Each number is 500 + 50 x the weight over its row's rms, rounded and kept within 0 to 999. Layers, rows and columns count from 0. Numbers have three digits each. The size before them is the row's rms in percent of the matrix's.

# up: layer 7 MLP up, 768x192, rms 0.0599, rows 428-487, columns 0-47
# down: layer 7 MLP down (transposed), 768x192, rms 0.0598, rows 428-487, columns 0-47
up428 096:469407466436517534503529528443486607478514523524496476514579483532498492459471489447452484447459530522476474487474538606489501553489496495545465
down428 089:568466483647538589471492552467446394574539485560440490489439553499511406524557593460549411477573529519476480459534571528535528489502550519492522
up429 096:488525449480475494456465537500540471539512557549454421586482450567526546472465547491529375455523443457577556506606513462608547555534576523448547
down429 098:493447461566428634548535563589489495436449463494520481516513461468523594497483387445520449491523582487504485454463517494496565439443531551458564
up430 106:442449535399503456427455547478561544518426466397481479539538508508504455464509512382406574458528429526421570474525402512458587583567476410485465
down430 108:512440523450482416440454484472464588509458438373481519508569503472454514545508543386490437503567534455427554414472451512503487575526463407532455
up431 107:492456488581497511431576468474460528520480500380458398563524438520489505583442492472498512498528520500531548485586416465465565579514539417586520
down431 112:479380535495536531397441449471488600543531529470483422541477483533593515605473466507552486492575563477416602493525460550544519474525452501538530
up432 094:493425512483516575465481480573493456506506592536449475506404614608540541528449515502475503437544520507460569516570530553420508515442446441454476
down432 090:583472524529383448398471508391436491497437519475598506489473564506522433498570469416549560484508551441501416435412440530537554539525446567498536
up433 098:450457524466451485567595479418449472517417527430449519510526448593492560500488450453463509515541525433478508453572494470401578577428443527540419
down433 091:578546543515581527465462533505473449465562410458567460527546468411495560484468544520496453636518462437504495430506457538527497435470461563506527
up434 099:421461470413492511428530473531523395459479407496486459521432517497496619486567518455584465545459529470475534466540578478425485574560473564391474
down434 112:449552545494473480442563540542490398530407423543472488468495560476509485488505463536468385470403433536437460405596515441496510545593475540470473
up435 093:452544460545478502453405530550544491498506520516592452485582532508570441533342404401531556442568513527464559426480489558503408539566605499500530
down435 095:549476564472494550548532428507544441582511481496532438540473617482521386413507477510548510506580512460541470465505478513371495553408571552468383
up436 097:469549523457518510509538587553415408459510416486460395483460507454453470471530513431435529535499447503537537485511550551528559481507523496560556
down436 090:536491521463531432503497553524572536478625554417465488424553401599497435481441484444426458481480507517462496507513538503478640598436588498443480
up437 094:492453476493423500404454511574467593547469464495507525483447461459485513606440558518504526590526605482471507449514519655474517559516496476487404
down437 089:538477480517524522474526496507534484463550472449506439527449494453528482492469528520533418467558407579535509486522482451539470541490418470480534
up438 119:542499494494520482477425476542450514494481495513561483482487393491412472602512501459439532507446492520429478565572518557457466504457427507632536
down438 119:556573502550453514477508494526407560589507423536554552483432358445553488499487475513475564564421556599430499585660448543510494434495470578605543
up439 087:566468510500506500512502483420523493421496470551428468509524480580496571468411579454501549478489489566535565509541539465556404593444466508573492
down439 088:393549460579484498479522548560443525566447553478484530526444534509507491528579403472357374489478502386397414442547465533482582450508464425511483
up440 097:493588520520494548407431592461430534616475537524539482512510449452556486377505389632501546527524550418544558549501490433576497565454470552524527
down440 100:472580447458455448498486489525516584497465515540578588585527495479481522503491504607490565565566510519501394540472517325525366425498533460533488
up441 087:447599520454479609484454453512445467492452523518519564546458477503554512511558434487483535581516566387500535448503523539556525549556430503413471
down441 089:568388498480465476539568484519521534494408544514444535492518565536370486517565476529565528451476502400462485423501472444586554470469543504521527
up442 094:472540465496437587413498497549476458460517563528520507528462536447450503481533474549493529541601475535477521544610537445562588444495527450509552
down442 091:437597433553446474460491383562515541524539457509557487507480552482490504504605507547440490580503487472532496530522442558575663505503482603510527
up443 088:558519482517479519428473477486527495522450563554410490491485430515475519538588414483542498459484451534507496518603536500639518369488512521470571
down443 094:508511470566536545423542499528517486625508466549440452487438467521533456530509425522593528440473564485539470474421477512502453506485513420481525
up444 110:482462541527444497478445430516492496626508448505455417412485440452478617430404519544523543518549496591539515438447434495526526468543497469499458
down444 104:589518485510552511437539523492526555584576407442480549527466489421423566446551476597550533506594437545530449491432523524560560368399511512555444
up445 103:506529479523565474470383501660471451431476465409501487504537467486409531514458452436528474524455410549465482517487526463546535408439396463445507
down445 107:497483538498561444418527557575575510584416530488475422417506447416485558506433527447526432427412456429415475522393396416538487500464466413481547
up446 086:396537398471424484477537455564485499402460500409529492450503499533609536556422507485578415468580548432525440525473491469407526539507461455464509
down446 087:556500534476518559550494549491593418506565554585455450458452463505379404457548494504416488552494435555504476452440484483506524501486623457509437
up447 090:488457441502471455508564485455453598462592585548523551524482483483417500498528484421545453509422513407500523449457465494507501446560544546402391
down447 089:523404458484524530443591532539519465524528541462447497471558541546523518541477513636453414487442517552447436481443575567385486491598504539526530
up448 113:459476585512535510463515447560449550483439537428454478511453555501388543497397484507470428493509484500446523507534481562546528445545548532555531
down448 127:592475515488490529504554449525508519463440574456497467506486529631449532504471466501531516513452380457491568423435470544486478472588516539581503
up449 092:501528470465469534455506568577536446574410523442493489469577529455540561547493550472509541536544582585612501613513495539570540529486504472528491
down449 095:562529525576447541502512472464468414522482484461510501485518590579444508509432539564553489438420556526434518500465446458467525565512493484535493
up450 094:399531536470504535458529429508590445480504551503441460403555492545502484492500489453521426511541484532484495514454464473503524503466531415458464
down450 099:501622444608489520465575515533502458438548508549431533437495540522520536457489551474420554447463538462437433516504531581491499545492479456446474
up451 105:372547454469463433547538502569553538408458525614432498367452495470591514526445471457521429509542500508501503509498491516507547463427412542393517
down451 096:579450545453442566486516593513507494477494498556469583445483467597527498482507433408456499479497549476436489416481470489522499489530531458408462
up452 091:487564600527454418470512588604464548523523449506489520451508457561586465408463463512487545490479571392518503426494481513511575536567577425438507
down452 094:550488499551482452433551597460499562476550577479477471436572442532496485543511536534488446447450504528494488514384512529532515472537576505492498
up453 094:429506435430424526465577506490422567583517456572539444527486524546527534529461485520532460542514547513439435493465529617519418526499448510526449
down453 100:484530469463454538492539505451411514502459509588476508593475469521444571545502492449433463489525569470461412494418490505591513505472418533510444
up454 096:477615492524424473462463591482504447557558494543552565501439509610491518455512466479504463413565491513495542523476491449569599504466436532510450
down454 103:527557522495512454514459519568445405610471566506503530414519472494501506428472566441551525505427482530590513528485510579572463620475488503455542
up455 098:511505469474497513426497463511599494467553539453469518502495448544524512501421413476527481490558476487406493574538603516492516557568507572435460
down455 104:465490587480563472492581444494463565507554485429561533449547498507558565544414444479482483560477453542482503554501525463409497477546447557429485
up456 102:535489461459524497395482490502511551478529376426511553499446561489549598473422507522571502503557505504494532495530538498588618472460571453509449
down456 105:526367448487481480496474564511515503427528419494598532451481520461435563444493554532555532469503506413510511553485570499496529518495487489432517
up457 124:442499573505535554463501507626499467487506516444500502537497392556572489513491464525513476535486438469355517509555470453512491496552419456506421
down457 122:534477544493544522529492494581544517568425523437513563441475405529591469554521425525542504493479504423407421514472478538543460475476459518493427
up458 108:544483487492457521513584535525523571421480484547503587562500602458455548425512494568468582434473597524499540548556596582576433517500517406485398
down458 116:481496552546505470561524553542576437399537523500446533580540532456485578425492528573504509524424501503553566462491541538595524463525468526468396
up459 091:416567469489541524531498408543495603477564555510512483513460454520515503497521500547468446538524526530642562504474486487478548516520460466482445
down459 093:548499482503465599524474429560469435464430528599496466443518531471409570448478457450518499405538581511443594544560474396470430513567527496493495
up460 094:512569554495474580467467500580467501472406567531455500553502533548459529513423510368468508391606504464564495521429452540503466515550470459504557
down460 092:504435550531522531439515606514593483533472508489465505485518470526432617562513491533522468478468470543421527498496535397528442579441444502573551
up461 116:391440485503469491505471497466481462474407530537481561548548297439518444409472544451415486422509480542550551487501575476460517468522546570530407
down461 113:498467513577505467483467477551511499538399616500476503565552488475557519489594441423443459404551524537510442446490531556408566447547499584580440
up462 092:527576550541464474587465464532470518467508556548585540491491541468512481437479433452507506473460565567481496518597411447484480476587469519464436
down462 089:506515436463522490551472425520489498548512606495513554522511522565436498529517557510489512463563518556486515468469584544543501465441588484582578
up463 089:523373463498449642546397494492535479587477403581469523433529504475485547463422478528512498550517448490540521478578582473595517494380583411448512
down463 089:419444524541543486530563500446564528433558577536441453591484489590506468513486558433502376376542535450520558554439440548516576495533512498482463
up464 087:490531622453496596574481460479469442496555503528473480415570491530414528470427644435483449561560463445459463471473578477493497619478409533509473
down464 086:442475484534454442526470546522470568512571554461486483437452591437504544548520515388508484517514498508481493555615512508522430622579466578523506
up465 116:462538460464432576510465484575530492540517418422446512503472517526474426593474439568480457516530538500518534568450600442609492619515433528471431
down465 109:527502503582448526420457529479511565538532422461554479553469558441510531492495441478487460450596543484471511533533615477547557628466493528529444
up466 101:527526538581457512494426430525403492535553555562474533539509532491523517477457402484482468498532544556512550521472523482557501507355514572412461
down466 102:570439562518593493518487536413484557506491543468530472528522580556561495579510416499504487502508616527520436489517460535558403466424528542505417
up467 095:598560429521450518463520524421530466411488496505523601536428512520451502435495393502551426552504462470502543559459462431454495496570476609514492
down467 086:430435382472552507447431525543565504587511446528444404509442539467517499531503524586484459472554480611559519468590533543452461532494542454496520
up468 093:470542538498415459419563505447510543553599545556478471539457562490414528517407493536556553584539541434497583486490544430476535490376500502609590
down468 089:533599460453487435577547434507452460509485606569554517503480555554435463492541527434555537479541445523531475513522543516426478600538549475550499
up469 089:481545443506489555490534487424467479490434529506491490533446580505585470610561459439536513532454524426472489576544498599417499515498528542435487
down469 096:558492523517464561546459474562520490509523603519535452462547482525475482462521499565495522526472467590455472484515583454529554526501479405513415
up470 093:528630525500438535472602488556486524524600479461442537556497443551561496431581481479496482439539463564495601508536468521569405550429507550452460
down470 097:501552488421513437510506509475412487495591489424480548496508474558448557469477400487493503498503408469461532497500456521507440549453514415445494
up471 106:455536563439516427564521481554456575524591423541453481484409419465519490424528506535553524525491493537521486447512352455537456501490525492459543
down471 099:573445482575446503437460432489551485505469401579561521456517523472497437461423555430514510516523511510509540548483580527467516584466556560468582
up472 100:476410533508495446475545470496415515489544488513506534443457355568561507466480555393443489562524481537519575488517553517498583365570528450498491
down472 108:469430587424459473473450431476488508512494471492532459436438480459522525482448605475399547580456545568572506486486506464488576401527528454498488
up473 092:439492575459503362381409535498550545511505421539543480524546562469499449416532516490589541462537492488530601557491531519600570544425497511501533
down473 092:519507488454538550527571490504527451508456483519440545454518605501463487503517444479468511458478474433428550434397577496516466502437578497504460
up474 100:512548506447500532511500447630582397533522488504480494542463594514535501551476522511424455583475578424502544502518501443499438567465468426455496
down474 094:475463483542557463512495514310436590411455468476520541417540404526442556468550477506571546456462454564508435471498458516487533378566552515539486
up475 084:491414523516459494535470502527431577537445524504456536528555438523362513461468487500517438467457439520455486591522555500517459470573428463471408
down475 082:541489493496543499409555478433562448464521506531611473443520537449570460608455466588488583555519494477588471426452457478506508545477548548511661
up476 106:459617471412496567437442466453514420423467469538441491512550500484390513516521436475497547558470474543478509510538431430502585512458398566487475
down476 096:534471532475450441485530569582553481479583502483552563437497481548570444494511479560504517497499450487469599463513534601585486518512511411588520
up477 102:498532570540494466431509467477530434602625505494459450454444490495583539458492542486495591519504457574524545389537547494558451497510446441461521
down477 111:513541532570491432461589493617502444572477534502495519402535585561521441479495566490557475514532478563435584392500573492518505502466520508454523
up478 100:421505529414500471488447497519490489501408572517543557459478439557476461492489479559489430494598454450403526443419508518568558617500523459524408
down478 107:496470496481578587490487518474514529474454582472461514453504566464542373548581486520560444552457461533415463426432517569562498471386470577489441
up479 114:435540510453550529442491509562457497436395412521441496455511436493576479388500431512455474539532483497508465451543440554537581510526439446534558
down479 134:516529494517635510600415511464466550518450419427505511414532497465484467404524542554549490451436525559503443442513499525487603513455476516509397
up480 107:384536545476512473475508480482510462502460455526526475452447529457529539462443510339403471434506565483417492501514505525492447404441546447537530
down480 112:391550552466472532473469415538481443498510495571471494378468450545536502476449481400472505530533543461477517481570480524499527469512479508508525
up481 098:517524467477391508472514510478528442526485525570516515531452623514419411486481456503400550514553428554559636571605528489474577501564443445545419
down481 100:522514503522408477491485561547485438519459460537479475500547507510481524563417492526572406468553429450458534499447472602525500526443467614445489
up482 098:488650549483438446549496490492578554504426489449427457476501423461471473438523416458367489523418521513533507441522500465425655435538496472511477
down482 096:469529490533465501490436488462564507455579470446504514553584598471495541477614544584481459472545481461494530497576476476521534543581447472523421
up483 103:515535575448544563446467533459499515484534378617434467463543453466577532535472544517477513540503410584558554495547489534496470655527530590468529
down483 102:557525603418479497467507511519466511501523455618381523531521515542621553578483473488574523539468415513485555502481499463416487518508524624508490
up484 118:415444567474422559498478510549432477518476446497441499544578511498549434504503530446519454556532522415459521477495583492554524525537495443551582
down484 125:488502525499475578449388461467501540515462460526418494532518490501565544498563539520577492559534500394507447500505581494529516485472549498584523
up485 096:509562533515422492473463390413445491575539473411483588479490516518496521560500495537428399516424484521437491459496469404545494434482436545464452
down485 094:516433418480636473536451535578600462457474600548542473578517511528472526421443430485526520534564549515547487504503542579466503622558550472499506
up486 098:299533551473483531552528525562552420495570378496532470505494456361490503517493435463519478552552459486517451481477562520490478506565546414431540
down486 100:455386535620494458522535412503514463502520457494472511560437522578518476556535476584523464448560465571411449457491549517468437490565485461404616
up487 121:491452519473555456473484510455554529595443504487434495507456446411497538457511482460440381424567585426540567505477547521468513432498586504516487
down487 108:493595513494476518504510527516430467451545524482490505514502503517582493555452417563513681599483484546450456460554491534599489462478424500480478